{"norm_place": "pre", "rope_fraction": 0.25, "bias": "none"}
Each number is 50 + 10 x the weight over its row's rms, rounded and kept within 0 to 99. Layers, rows and columns count from 0. The size before them is the row's rms in percent of the matrix's.

# layer 5 attention query, 448x224, rms 0.115, rows 0-31, columns 0-111
092:47 49 38 39 26 46 46 43 62 34 40 43 52 55 45 49 44 57 54 40 29 52 50 41 51 52 61 35 40 49 58 51 58 53 60 49 46 60 50 57 57 50 69 41 51 40 40 56 52 43 34 47 44 45 50 59 54 45 60 38 47 64 33 50 59 41 48 36 59 64 55 51 58 41 29 63 73 42 40 33 67 48 28 48 54 41 39 68 45 34 41 55 46 43 46 48 50 34 44 41 37 55 50 71 57 55 44 36 34 49 33 43
117:51 54 51 44 40 45 50 28 43 59 29 44 63 52 50 62 52 44 48 43 49 56 38 45 53 70 57 46 41 40 47 49 38 55 61 42 38 53 38 41 54 39 63 46 74 32 48 57 40 57 60 37 35 40 52 54 56 36 52 49 41 65 34 46 58 46 48 41 46 58 54 36 69 43 33 72 58 59 35 36 47 64 50 64 59 53 48 51 43 47 46 59 64 41 44 56 67 49 54 54 43 43 43 52 57 49 44 39 45 49 58 49
101:37 58 60 48 37 56 54 25 42 42 48 49 45 68 46 66 54 42 25 30 52 39 40 45 63 59 58 50 54 47 47 56 33 61 36 35 32 43 45 37 52 41 59 31 76 36 45 47 45 48 40 39 47 44 58 54 44 34 54 52 45 58 47 50 41 38 35 46 46 61 41 35 57 43 33 72 72 58 36 55 53 66 38 53 50 44 41 59 49 44 49 65 50 50 35 44 65 44 48 55 21 38 44 48 46 36 34 54 54 55 54 39
098:30 61 46 51 39 48 62 35 32 42 39 52 44 56 68 64 54 32 33 27 51 45 33 43 46 60 46 45 48 49 59 48 38 65 45 47 38 40 46 39 47 35 45 23 57 43 49 44 40 67 34 36 58 42 49 55 48 45 49 31 44 45 37 50 47 60 36 47 41 59 47 42 41 54 44 57 75 62 39 63 47 63 40 41 53 52 45 52 55 56 52 52 48 39 41 40 57 54 48 44 23 62 36 44 44 29 46 61 53 59 52 40
097:60 30 31 56 58 36 42 63 61 53 53 56 56 50 37 59 32 51 45 74 46 60 76 54 46 27 66 53 42 51 46 43 67 43 44 66 65 65 46 59 48 51 49 62 22 73 51 53 55 45 46 46 70 55 33 35 58 50 41 71 50 53 66 64 66 58 45 43 61 40 54 44 50 51 65 49 32 45 50 55 57 35 54 54 64 57 54 43 64 48 48 50 34 55 62 46 50 38 49 40 60 45 57 61 52 43 65 46 54 45 49 55
089:47 44 62 29 28 31 51 33 68 53 57 54 51 40 43 53 53 59 64 70 42 41 56 46 40 52 58 50 40 54 60 23 48 43 58 46 68 58 52 56 49 62 56 62 63 74 56 52 54 31 57 62 59 50 49 49 47 48 58 64 49 41 70 59 50 46 59 33 56 56 65 55 61 51 38 39 30 44 50 48 34 29 59 44 44 50 39 62 56 44 52 46 41 57 62 53 45 52 61 45 76 45 43 32 60 67 67 53 48 40 40 41
100:50 65 67 60 42 58 54 52 51 69 46 49 47 40 53 52 51 58 47 56 42 59 48 53 49 56 66 52 60 57 52 57 46 62 51 37 68 42 47 41 55 46 41 66 49 41 38 36 54 65 33 38 54 52 31 36 56 53 41 51 53 37 52 63 41 69 53 60 52 42 39 32 39 44 52 64 65 66 51 56 49 51 43 52 52 53 38 70 48 67 55 53 52 60 37 68 53 47 57 55 36 37 53 59 45 50 49 60 57 58 61 38
105:46 31 42 50 49 69 51 43 54 57 41 49 55 40 40 59 64 47 52 53 42 59 50 42 73 45 63 61 59 55 51 70 45 55 43 39 53 55 43 57 35 47 37 43 55 45 47 51 62 66 54 52 54 46 53 48 42 65 70 50 45 50 59 58 43 51 45 47 50 48 54 49 60 53 53 46 52 61 31 56 53 38 36 43 57 66 55 50 60 75 49 47 57 44 34 33 49 44 37 55 42 55 54 54 69 53 43 53 36 59 25 53
109:47 35 33 39 34 48 68 38 41 65 29 41 50 52 49 48 59 47 71 49 52 64 48 43 43 51 47 56 30 45 48 43 43 43 50 33 52 51 41 55 43 51 42 50 57 44 61 60 42 43 51 46 47 35 65 42 49 37 36 47 58 54 56 38 61 74 50 54 50 51 44 47 63 44 43 65 49 43 54 30 32 39 50 55 71 68 40 48 52 55 41 66 61 49 43 48 57 51 56 64 56 34 46 36 52 45 58 39 45 40 65 57
093:48 58 45 58 32 54 62 49 36 60 44 47 35 50 50 41 41 42 60 46 53 53 48 42 47 33 60 57 58 46 54 59 39 68 41 47 58 46 48 45 56 42 41 46 60 42 58 63 43 46 50 44 39 42 55 45 41 50 37 30 51 47 57 56 70 45 56 64 45 61 52 48 36 52 37 60 46 49 74 51 38 64 51 57 68 62 45 28 61 55 63 67 30 56 47 50 53 49 53 69 57 33 52 33 49 31 56 42 48 55 65 56
120:50 45 47 63 52 55 59 43 52 55 53 57 68 56 45 44 24 60 50 62 63 44 61 29 51 36 61 75 29 47 59 38 56 64 48 54 50 66 52 41 49 50 65 47 60 48 62 68 49 44 59 71 49 42 63 47 53 32 47 44 49 56 48 58 65 52 59 58 41 52 64 32 49 46 51 63 39 58 60 51 40 40 53 58 51 55 36 52 38 41 74 66 50 49 61 48 42 59 49 49 74 40 58 43 54 57 72 38 45 39 38 49
104:45 39 54 49 42 60 55 30 64 60 42 53 47 46 30 64 58 70 63 63 47 49 54 41 35 71 66 41 28 46 73 48 56 67 52 45 52 56 59 43 54 57 86 54 62 43 68 52 37 45 56 65 52 44 40 58 48 49 50 42 24 64 46 48 55 55 61 50 62 53 69 54 66 45 49 68 72 55 51 57 40 57 56 49 41 48 37 52 41 58 66 42 48 40 48 55 55 41 42 48 61 40 34 32 49 48 54 30 43 37 53 35
090:56 57 60 63 43 47 36 58 46 59 56 44 61 42 77 46 40 54 50 23 64 47 43 43 63 47 38 56 68 53 39 45 40 35 53 61 34 36 46 59 40 46 27 31 46 55 46 62 69 51 38 44 62 53 44 36 48 53 58 39 47 35 32 62 58 46 36 57 27 53 43 57 51 57 59 45 44 51 52 44 67 51 59 55 59 46 59 33 61 39 43 60 59 55 57 41 32 50 62 32 37 72 60 66 52 39 51 58 62 54 48 42
078:45 63 83 56 46 48 58 54 55 33 48 42 50 43 42 53 48 54 49 49 67 39 56 54 63 42 41 44 59 39 52 50 50 26 52 70 38 50 56 42 38 52 34 37 27 45 67 53 48 62 50 57 47 53 51 39 45 73 59 46 59 42 47 44 61 48 59 63 44 58 44 43 47 67 42 51 50 58 62 65 45 63 43 48 46 43 60 46 49 65 64 42 60 56 51 44 31 52 36 47 52 65 43 48 37 47 70 39 71 51 50 53
096:35 47 50 40 37 46 56 25 41 46 52 65 42 23 54 42 52 58 18 56 59 35 43 53 41 58 48 55 58 39 31 35 69 60 49 26 38 43 48 66 46 55 57 51 53 76 40 53 71 50 63 47 58 50 64 68 60 55 39 56 38 41 62 69 57 64 45 54 38 37 45 70 45 60 43 40 49 37 43 39 68 57 34 49 48 49 43 40 52 50 62 56 46 59 41 54 40 63 47 30 43 41 61 44 46 42 53 62 40 54 40 46
097:51 32 57 45 27 34 72 41 72 55 38 56 52 47 47 43 42 47 42 44 52 56 54 38 22 44 55 36 50 58 53 63 59 47 58 60 51 66 40 53 48 46 49 50 61 55 42 50 28 37 60 55 29 41 59 23 53 52 54 40 54 43 46 62 70 53 57 42 67 56 62 44 60 60 43 50 44 56 45 40 35 49 46 40 63 58 52 59 58 54 52 50 53 61 43 47 63 38 46 60 45 46 48 46 64 58 53 64 49 43 64 41
102:43 41 56 56 48 50 52 49 34 38 54 59 41 53 36 62 46 52 35 43 42 44 50 48 72 46 53 44 57 49 60 50 66 70 43 61 51 58 51 44 49 43 48 51 41 44 50 54 35 37 30 38 52 34 55 34 48 49 43 61 49 21 45 51 50 59 50 53 51 62 47 33 38 54 46 70 63 52 50 53 77 38 54 49 64 59 39 53 46 40 54 47 49 47 35 43 50 45 49 27 52 60 46 49 37 50 60 53 36 55 61 64
100:56 58 61 63 36 44 49 50 55 49 47 50 55 57 36 50 51 62 60 51 53 57 57 30 58 63 54 51 36 51 34 44 49 52 64 46 41 58 38 44 37 56 40 45 52 51 55 44 51 53 45 47 44 42 53 39 37 58 38 32 41 45 53 48 54 50 39 46 48 52 50 60 63 48 36 49 46 38 35 60 67 46 49 63 69 61 39 70 46 51 45 71 51 52 49 56 46 50 49 55 37 53 57 33 41 37 49 62 53 41 48 64
109:54 57 51 43 45 56 41 47 34 51 46 62 61 35 40 43 48 46 65 46 72 51 47 45 43 46 44 67 38 40 59 55 46 43 45 59 41 57 40 57 58 58 65 64 69 30 40 37 53 52 43 37 60 41 51 42 60 72 41 53 50 38 43 71 73 49 47 60 46 40 56 34 44 34 40 67 46 47 54 55 58 70 49 55 63 54 41 47 72 50 56 48 53 43 33 54 59 40 60 66 36 44 48 69 49 61 29 42 68 44 49 42
101:52 47 57 46 64 28 48 49 55 61 46 53 65 55 59 49 53 60 64 59 48 65 50 56 57 54 56 57 57 49 64 55 51 37 69 37 45 51 49 52 64 44 33 63 39 62 60 52 51 54 62 46 50 52 38 57 42 55 64 40 67 48 65 48 54 58 63 52 38 50 65 54 52 34 38 47 42 56 44 43 42 44 63 65 64 49 54 68 34 37 47 75 65 45 61 53 43 76 53 48 51 46 70 37 46 46 65 42 66 53 34 52
096:57 47 50 50 49 69 64 42 41 50 52 35 55 53 50 47 57 49 37 51 51 54 53 48 67 67 56 51 52 56 47 63 44 48 51 64 56 54 48 55 49 35 56 39 49 52 50 47 47 50 41 71 53 53 56 41 41 47 55 50 52 61 39 34 68 65 40 59 58 52 52 58 33 37 47 68 44 48 40 55 47 85 61 68 60 40 61 56 45 25 75 45 53 43 40 45 50 65 48 52 56 43 26 62 55 56 61 60 51 51 59 58
105:27 61 38 33 53 54 51 49 42 42 44 53 53 34 43 45 53 46 48 54 51 49 47 57 43 31 50 63 30 54 53 43 61 56 43 40 65 65 36 43 60 39 56 56 65 65 66 38 45 43 41 48 40 54 58 73 45 54 45 65 55 48 79 39 57 43 50 44 63 58 40 44 43 44 42 47 57 52 50 46 52 57 55 48 45 41 48 45 59 38 66 44 41 52 58 38 60 33 57 50 36 63 30 63 55 55 26 47 56 49 52 54
102:38 42 50 45 60 41 62 45 46 64 37 45 59 32 47 50 51 65 55 64 52 54 55 47 49 54 50 57 49 53 66 39 41 60 57 31 40 52 44 52 67 40 58 52 56 52 60 46 63 58 50 49 80 45 55 54 49 54 49 39 52 40 42 39 68 36 51 28 55 43 36 29 57 56 53 46 67 44 50 42 49 50 30 59 36 52 39 47 34 53 47 54 48 52 48 57 54 59 55 53 55 66 43 47 31 54 37 42 52 71 56 42
099:32 41 52 40 69 49 39 49 75 60 41 47 67 41 57 53 60 48 50 60 47 54 47 51 48 68 37 39 38 49 60 47 46 59 65 63 34 45 57 50 56 41 47 44 50 51 62 41 49 49 43 56 53 52 30 55 50 40 71 60 36 57 38 32 49 27 71 56 44 46 47 67 57 49 48 58 50 40 54 43 52 73 85 28 40 45 62 37 36 41 36 53 39 44 48 43 38 43 51 60 48 60 32 32 40 20 56 59 69 46 53 46
100:47 55 36 52 51 54 57 57 56 63 54 46 39 33 45 36 28 42 57 49 54 59 59 33 57 35 52 45 31 47 39 62 44 43 40 60 76 50 58 40 47 39 40 29 29 46 46 50 66 44 63 57 26 54 56 46 43 43 38 52 39 50 68 62 61 44 46 41 57 51 63 42 47 61 41 48 49 36 54 57 53 54 49 57 43 52 62 51 52 38 34 52 54 43 50 47 41 57 44 49 50 53 53 52 31 48 53 49 58 40 50 54
100:47 50 45 50 56 54 48 51 48 51 49 46 64 40 52 40 59 55 59 73 40 38 44 48 44 45 58 50 29 56 44 51 59 64 48 42 59 45 55 45 58 54 37 37 40 51 47 55 58 65 52 40 46 34 72 58 54 39 37 46 63 63 50 66 47 47 39 66 48 51 53 44 58 61 46 45 24 49 35 50 44 54 50 52 28 41 42 44 39 70 51 54 49 73 51 77 47 63 50 51 47 41 58 38 44 46 59 31 50 39 44 64
104:58 43 48 45 37 56 69 37 69 65 65 39 60 63 59 62 51 41 35 49 52 50 74 39 60 48 72 43 57 49 63 54 62 53 61 51 50 63 52 60 39 37 41 54 58 55 55 59 48 55 54 67 44 44 48 29 49 55 39 42 65 34 44 34 49 50 69 49 60 62 51 62 63 50 35 38 58 56 35 51 29 59 47 36 49 49 65 54 35 46 42 55 53 39 47 54 45 59 53 39 27 47 56 33 56 58 57 50 55 42 50 46
098:39 55 62 52 38 60 44 43 46 47 49 54 32 68 45 58 55 60 58 54 42 25 45 50 48 59 45 51 42 46 44 50 64 44 42 41 40 43 46 53 74 53 56 56 63 40 36 36 49 38 43 54 53 40 57 59 34 59 32 51 51 42 52 43 36 62 47 55 57 60 52 55 44 33 51 57 39 53 40 45 60 49 56 43 38 33 50 69 51 54 48 67 53 68 55 41 65 55 53 48 50 47 40 53 49 50 36 62 51 50 45 61
103:51 56 34 46 54 37 52 47 48 56 23 50 49 31 48 62 48 59 62 50 57 23 52 38 54 60 58 31 57 55 52 53 48 58 60 35 36 54 50 60 36 47 51 30 64 47 53 74 48 58 46 60 48 44 30 45 40 45 48 27 40 65 43 49 49 45 40 59 38 44 61 33 74 69 42 60 37 54 49 55 48 46 61 55 65 41 46 51 34 55 44 41 65 40 38 38 57 55 46 55 35 53 56 54 50 40 39 51 62 54 17 20
098:59 45 51 72 57 40 41 57 58 48 57 58 40 59 65 50 53 51 57 69 50 50 49 47 44 60 41 51 61 55 55 41 53 35 37 54 40 36 54 60 30 53 46 65 57 61 65 50 62 54 59 58 52 61 61 46 40 51 47 55 55 36 41 42 55 48 48 46 50 49 43 43 47 50 51 51 63 59 50 51 60 25 59 62 51 56 53 47 68 53 47 55 48 39 59 53 59 37 67 39 31 54 66 53 24 44 37 50 53 49 46 72
099:50 60 46 41 52 56 52 32 57 55 57 68 51 55 67 45 56 48 37 46 49 55 20 46 54 54 44 47 52 52 57 42 29 62 49 52 47 44 70 38 52 50 41 70 58 44 45 46 37 53 69 43 46 55 57 57 52 53 46 49 47 46 43 53 42 46 56 35 31 64 49 47 60 56 49 58 62 62 45 54 39 52 56 55 40 42 52 42 49 39 40 72 46 36 37 48 59 58 55 46 50 48 57 38 44 48 47 42 60 47 33 81
100:42 40 59 48 49 29 55 43 69 45 48 38 55 50 58 57 49 45 48 63 38 43 43 54 46 57 69 34 58 55 60 25 34 51 64 62 47 60 38 39 46 35 70 61 58 48 56 65 39 42 52 42 70 53 43 59 45 51 37 55 56 50 42 59 46 47 62 32 51 50 32 48 43 55 40 59 49 57 49 67 50 32 46 59 53 45 35 48 39 36 40 61 61 52 54 47 56 48 75 57 69 45 39 39 55 63 56 68 33 43 39 50
# layer 5 attention key, 448x224, rms 0.115, rows 0-30, columns 0-111
097:43 58 61 59 69 42 67 56 45 45 52 51 59 65 57 50 37 55 39 43 44 48 55 36 60 46 52 55 53 45 59 56 54 43 37 50 57 46 66 36 45 43 46 56 35 62 30 58 35 53 53 53 53 43 54 37 60 53 60 38 50 63 55 62 41 47 57 50 49 58 54 35 51 55 46 35 34 58 55 90 52 45 49 45 30 58 42 56 42 41 59 44 60 41 60 45 57 54 54 38 72 63 54 47 31 46 44 57 53 48 48 60
093:53 58 46 62 30 45 49 58 48 55 53 68 52 59 45 43 62 27 59 45 55 60 27 58 53 55 61 57 53 45 57 44 41 42 66 60 55 54 36 51 46 56 60 46 49 51 45 50 68 60 36 50 37 35 63 70 49 55 36 48 64 60 43 19 54 42 49 69 39 47 20 37 54 59 55 54 45 42 54 48 59 51 58 40 73 62 61 50 56 41 33 57 55 35 56 53 54 46 45 66 31 49 65 43 31 43 55 57 46 36 67 47
107:54 73 30 49 60 45 55 54 34 54 55 59 58 52 46 50 44 26 55 41 43 65 43 43 61 73 40 50 45 54 53 57 40 60 61 45 40 57 45 57 77 52 45 30 52 49 42 58 32 49 55 47 36 56 53 48 46 48 52 46 58 43 55 41 32 53 44 50 53 46 13 54 52 55 42 55 36 48 48 42 35 74 53 56 40 57 53 52 47 39 48 57 59 39 41 54 44 49 56 38 30 46 63 37 48 30 43 53 39 64 62 54
102:53 46 43 28 48 63 54 60 64 56 44 37 61 57 58 43 52 24 52 54 26 54 59 49 65 47 48 56 50 44 43 50 38 48 35 52 42 38 45 49 51 30 48 45 55 43 64 59 44 57 61 62 43 60 47 32 57 37 52 49 61 40 57 46 61 53 48 45 45 45 49 62 40 69 52 33 44 46 50 61 44 51 58 67 40 49 59 45 43 52 28 44 60 47 56 31 28 54 53 47 55 48 61 52 70 70 42 59 62 45 25 53
095:50 58 44 56 54 49 58 68 45 57 54 58 53 43 51 75 57 34 45 59 65 52 63 52 51 41 36 55 55 61 50 42 42 42 66 54 58 45 46 58 39 54 49 44 59 61 50 33 44 68 47 56 67 65 60 59 62 40 46 61 49 47 49 34 59 42 54 51 60 64 37 56 29 66 57 46 54 46 38 47 53 45 54 60 46 53 64 35 57 72 48 45 58 30 28 53 56 32 41 50 55 47 47 51 47 54 42 38 56 63 70 56
076:45 58 41 33 28 43 50 53 40 47 53 70 38 42 44 56 47 42 65 58 47 62 40 34 48 59 36 62 56 70 46 54 51 51 43 47 50 66 58 68 68 39 58 47 63 44 62 61 53 54 28 43 42 61 54 44 44 39 46 42 55 48 59 34 42 48 60 54 45 35 51 48 69 46 44 62 49 63 45 51 36 73 48 48 43 54 83 45 55 52 53 60 37 31 48 56 37 41 44 35 46 58 47 44 56 50 42 58 46 65 50 41
104:55 61 55 55 50 38 47 57 57 47 70 61 36 60 54 52 40 52 61 46 48 56 40 63 63 35 50 39 62 53 52 55 44 55 49 55 58 43 45 47 47 51 43 25 39 45 48 41 65 40 53 46 31 46 71 57 53 53 46 42 59 39 39 57 49 36 20 50 38 45 34 55 60 58 48 53 50 50 38 49 44 44 31 60 45 80 35 44 55 46 40 43 46 59 38 62 51 54 56 44 47 41 61 52 56 70 58 56 45 69 54 67
102:60 57 58 51 30 65 34 61 50 45 43 46 55 61 36 63 57 44 48 73 54 31 46 70 64 37 62 53 59 34 62 52 40 52 73 33 44 37 50 52 36 58 37 48 45 58 49 44 69 47 67 53 49 56 63 45 56 53 49 55 47 63 55 50 50 49 50 42 54 58 41 45 61 38 65 54 41 46 46 37 59 60 46 59 58 67 64 35 59 56 39 38 41 56 37 52 42 59 36 58 31 31 51 59 54 49 52 38 38 60 44 57
080:60 43 44 64 46 36 57 46 59 70 57 61 43 51 45 67 38 42 32 43 47 39 52 42 30 52 50 60 51 32 51 47 48 53 46 54 44 46 46 54 49 49 37 55 55 49 28 53 45 48 45 47 65 46 58 67 49 59 32 47 70 64 56 55 67 43 64 57 65 43 51 44 49 54 47 58 66 60 47 66 46 57 46 46 33 62 46 50 56 46 62 43 32 39 36 48 59 54 39 61 54 52 51 66 17 40 47 66 63 31 50 33
090:44 44 36 38 47 42 41 54 36 37 42 49 48 44 45 45 59 26 59 51 54 53 52 47 53 54 42 52 49 41 54 57 49 64 72 50 38 56 54 56 63 44 57 38 47 38 54 49 49 67 54 43 46 59 34 58 54 51 48 61 61 48 44 27 53 50 51 42 45 42 49 47 47 26 44 55 45 44 45 28 48 66 64 60 58 46 74 38 60 38 33 54 61 35 52 54 56 45 33 66 43 43 42 43 58 43 70 56 41 53 53 44
104:41 46 39 41 71 56 53 35 37 47 54 41 37 38 50 46 46 55 41 40 43 48 48 34 54 47 40 49 54 50 32 37 63 59 37 40 53 56 41 32 63 27 48 40 33 49 60 52 57 41 47 53 63 53 42 32 63 47 50 47 45 35 68 47 51 51 44 52 62 37 61 46 33 52 46 43 52 47 58 63 46 58 45 48 39 41 48 53 68 48 52 34 63 57 46 53 32 52 51 55 48 58 38 68 44 60 51 63 50 53 46 57
112:58 48 36 55 74 55 40 51 50 48 54 50 50 45 60 56 60 68 42 50 49 30 60 49 40 45 49 49 63 40 39 44 54 54 53 45 60 54 31 34 47 38 45 44 25 53 54 51 50 49 41 46 57 54 34 34 54 49 48 47 52 44 46 52 47 54 44 46 36 35 66 58 40 43 46 45 53 45 54 62 40 41 52 33 39 44 54 45 50 61 34 27 45 70 62 47 46 49 36 52 72 46 44 52 49 72 56 49 52 59 54 36
095:41 57 45 33 34 52 65 49 59 60 43 43 57 56 51 47 55 46 44 61 49 64 51 60 50 47 45 35 56 49 44 49 32 46 38 51 43 51 43 46 33 49 54 54 67 50 64 68 47 58 56 59 57 50 62 46 29 48 54 45 54 52 48 57 42 55 60 56 64 54 33 49 57 68 63 48 63 44 52 61 58 39 50 58 57 43 51 47 39 56 53 47 59 33 44 43 35 38 52 51 30 67 58 42 60 30 48 48 48 36 44 31
115:40 59 54 50 37 53 57 37 48 58 48 60 49 48 55 47 59 47 46 53 48 72 38 72 57 64 50 43 55 60 54 30 36 43 54 57 37 45 46 58 54 51 58 56 49 49 50 61 61 52 56 60 54 38 56 54 25 49 55 51 49 48 53 49 39 34 57 53 54 64 28 35 68 61 62 57 55 40 52 61 50 50 54 46 57 63 60 45 51 46 54 62 53 37 54 46 56 50 60 50 29 61 42 62 53 43 35 44 54 55 56 42
100:57 34 51 47 50 63 54 60 50 39 45 40 58 49 49 57 56 37 29 45 51 73 63 48 49 42 53 54 60 58 52 54 43 48 41 36 46 52 47 46 42 60 51 47 61 47 58 61 39 52 51 39 42 46 65 39 33 53 56 56 39 61 61 43 64 57 56 39 36 28 60 46 29 52 61 58 48 47 38 33 35 70 55 48 50 43 45 59 45 44 49 60 47 46 31 41 53 55 34 53 38 43 68 42 59 37 54 70 52 48 56 48
099:56 39 56 49 25 60 71 49 45 58 48 27 53 37 33 35 49 38 33 75 38 25 45 48 48 38 41 53 56 67 43 41 54 57 40 49 55 41 58 50 47 58 54 60 47 37 36 56 46 40 50 45 56 61 58 44 59 56 53 52 62 58 48 62 42 46 27 50 60 53 72 34 68 55 43 46 55 49 55 33 42 39 37 53 46 55 49 53 59 57 55 47 50 68 56 60 52 53 51 39 57 63 52 49 53 43 45 46 62 45 44 59
103:46 36 51 66 30 34 60 52 48 53 48 51 34 56 50 55 59 45 43 46 63 54 52 65 57 37 37 49 52 56 44 30 64 44 69 56 52 48 43 33 35 38 64 52 35 37 46 43 59 60 61 37 45 52 52 40 58 48 42 46 44 29 42 53 61 48 59 73 47 47 54 49 33 59 47 47 51 51 60 64 52 53 41 75 47 69 56 56 48 55 42 58 64 57 43 42 41 47 64 49 48 41 51 48 29 55 53 39 51 78 48 60
104:61 62 55 44 28 52 57 42 54 53 53 41 58 28 38 40 41 32 67 58 60 60 47 57 51 28 52 48 51 60 54 44 45 60 46 55 62 63 40 47 64 45 55 56 55 69 45 48 28 52 49 62 54 52 47 49 66 30 58 48 65 53 50 53 36 53 46 56 54 55 39 40 64 50 57 43 44 45 66 59 46 46 56 34 46 51 33 58 48 48 51 37 49 30 58 44 42 50 80 49 47 48 59 51 53 54 48 58 44 58 45 45
109:51 80 61 72 48 53 36 56 43 41 51 50 53 49 43 39 42 47 67 53 62 49 47 57 40 35 54 44 56 59 39 59 49 36 58 32 62 55 30 53 76 44 71 76 54 66 54 44 54 54 43 43 44 65 45 54 40 48 69 63 47 58 60 44 52 57 37 60 39 48 51 42 49 47 43 50 52 30 60 51 32 46 43 38 56 64 40 48 50 55 45 34 35 53 60 50 44 41 55 51 43 58 59 52 51 45 69 45 37 54 56 48
100:51 58 46 17 49 47 60 40 53 31 45 36 53 36 45 48 38 49 52 52 49 69 52 47 33 63 53 55 48 34 47 44 62 56 59 53 44 57 47 19 42 48 25 48 49 37 52 47 46 46 47 75 69 54 35 54 63 54 39 58 33 46 55 64 51 57 60 55 57 53 60 56 59 49 46 41 46 55 32 62 54 66 61 57 41 43 54 59 30 47 47 66 68 47 55 57 38 50 67 54 43 37 58 53 43 41 46 53 62 59 51 68
100:52 24 54 53 58 43 69 51 43 57 57 46 61 83 51 57 29 51 37 44 30 35 42 30 36 51 42 47 38 44 49 39 62 54 56 42 48 45 47 64 44 53 43 47 51 57 65 59 42 63 45 44 47 40 61 55 57 33 61 49 51 53 45 52 48 69 40 64 71 66 61 61 52 49 49 57 52 52 67 43 56 54 53 39 51 61 58 54 34 56 62 58 49 49 55 54 42 66 48 54 71 56 42 64 45 54 69 51 63 58 54 49
102:58 47 56 67 44 52 36 44 45 55 38 62 63 42 44 40 56 43 48 68 50 67 49 57 51 50 58 42 43 62 39 45 55 55 67 32 60 29 46 35 57 52 56 56 47 58 67 44 40 49 48 54 32 51 69 56 58 37 41 54 32 25 38 44 75 40 49 43 49 49 52 66 52 56 41 57 50 51 55 55 36 70 63 59 41 50 40 51 51 28 61 67 51 47 52 52 64 47 57 52 58 33 34 68 67 45 33 36 62 50 31 41
100:33 38 54 61 54 61 37 64 64 48 47 56 37 59 58 43 55 66 30 40 47 46 49 34 41 49 48 35 50 52 51 61 36 49 54 37 44 52 40 42 62 40 37 44 60 51 29 53 49 47 38 46 63 57 55 56 51 56 53 56 41 42 33 67 54 54 39 40 44 52 37 49 61 53 61 43 71 44 47 45 48 41 54 57 36 43 21 46 37 53 37 44 39 55 56 54 51 42 63 62 59 48 31 59 46 63 41 41 53 56 53 65
107:61 49 41 46 53 46 67 50 53 52 45 50 47 52 64 63 50 62 40 43 26 60 42 41 50 51 48 44 66 49 61 39 49 52 50 53 36 43 56 43 54 52 63 50 35 37 62 43 26 76 56 37 52 55 39 50 33 50 48 38 46 34 45 42 61 64 52 43 45 74 65 69 38 44 39 39 65 60 51 56 50 54 66 45 35 53 63 47 49 43 37 23 57 42 56 33 61 52 48 38 59 34 41 60 36 43 62 45 44 43 50 43
107:52 66 58 51 31 33 60 66 73 59 54 54 70 54 57 48 50 58 47 35 43 51 67 52 37 57 49 40 52 59 35 41 54 32 50 46 47 50 44 59 71 45 35 42 67 40 53 40 38 39 65 48 65 53 43 42 54 63 70 48 47 54 54 63 39 71 53 52 57 52 46 71 45 30 63 53 50 63 49 52 52 51 64 54 36 43 33 42 32 43 50 55 38 52 41 46 60 71 44 37 58 65 41 64 58 30 50 60 61 52 54 52
104:61 48 75 53 53 47 71 58 43 55 56 63 59 55 67 52 53 58 41 54 71 57 65 51 53 37 76 67 49 57 57 66 64 31 44 49 45 49 57 57 49 61 36 57 61 50 59 52 51 35 62 40 56 36 43 58 33 48 56 55 36 56 53 51 38 69 71 48 50 43 47 47 44 40 58 57 46 52 57 31 55 55 39 43 43 37 45 60 48 69 50 36 53 39 46 63 46 49 59 49 40 43 64 54 51 62 58 59 52 46 41 61
103:65 47 47 46 23 73 64 57 58 49 50 20 64 50 40 41 45 46 31 47 45 39 39 37 45 56 50 64 51 51 47 53 54 45 45 42 43 52 50 38 46 40 47 36 61 44 39 41 45 39 61 59 48 43 40 41 62 50 60 42 41 40 25 44 39 53 43 62 57 64 54 59 63 46 51 46 61 46 36 73 39 46 54 42 47 64 43 38 43 33 47 39 46 50 55 44 39 64 44 35 54 40 45 43 61 45 60 41 53 46 48 62
100:44 42 55 56 52 47 72 45 55 60 63 49 43 42 41 47 45 54 56 56 60 42 60 66 53 58 51 51 47 51 52 59 50 56 35 51 43 60 65 59 57 48 36 62 47 58 52 50 46 59 44 50 55 35 62 61 51 47 58 55 37 62 30 56 45 58 50 37 59 51 65 45 63 62 46 75 59 40 38 41 32 59 23 67 48 65 40 59 52 52 63 72 56 70 41 51 47 56 50 62 48 52 49 55 43 49 36 40 70 43 28 51
101:58 57 48 42 42 48 63 57 38 51 19 52 44 62 53 52 35 62 43 47 36 48 35 47 45 44 47 45 47 50 56 53 61 47 45 52 41 59 47 54 43 40 55 36 47 41 48 73 50 52 40 51 47 52 46 48 56 50 50 34 54 68 57 61 32 52 68 40 36 62 51 35 38 55 68 35 49 51 45 56 59 64 30 55 49 48 63 52 30 40 43 47 28 54 42 39 47 39 41 61 64 52 47 53 61 47 57 47 52 43 43 35
104:55 56 52 54 59 53 36 44 45 46 48 39 38 44 39 42 52 44 60 52 43 60 43 64 50 45 54 68 46 44 59 62 50 64 47 41 60 53 59 53 43 29 50 17 40 48 42 40 35 53 40 52 64 52 32 47 70 59 53 57 54 36 52 54 50 53 31 37 61 50 46 46 60 55 58 51 58 49 42 50 57 72 62 50 62 54 43 45 29 40 36 62 59 56 33 30 32 55 58 42 38 54 60 67 47 47 57 60 44 52 24 55
098:52 52 66 54 42 47 54 64 51 34 24 40 57 37 57 47 58 29 48 59 56 56 40 61 62 36 61 51 59 37 65 55 45 40 53 49 59 32 50 40 43 55 56 53 44 65 55 51 50 48 63 24 53 46 59 52 47 42 58 53 44 37 60 43 51 53 53 53 68 36 66 62 62 49 49 46 74 65 39 70 57 55 55 35 67 44 61 45 46 69 52 51 43 36 58 50 44 53 58 41 41 53 60 56 53 44 57 48 42 22 72 54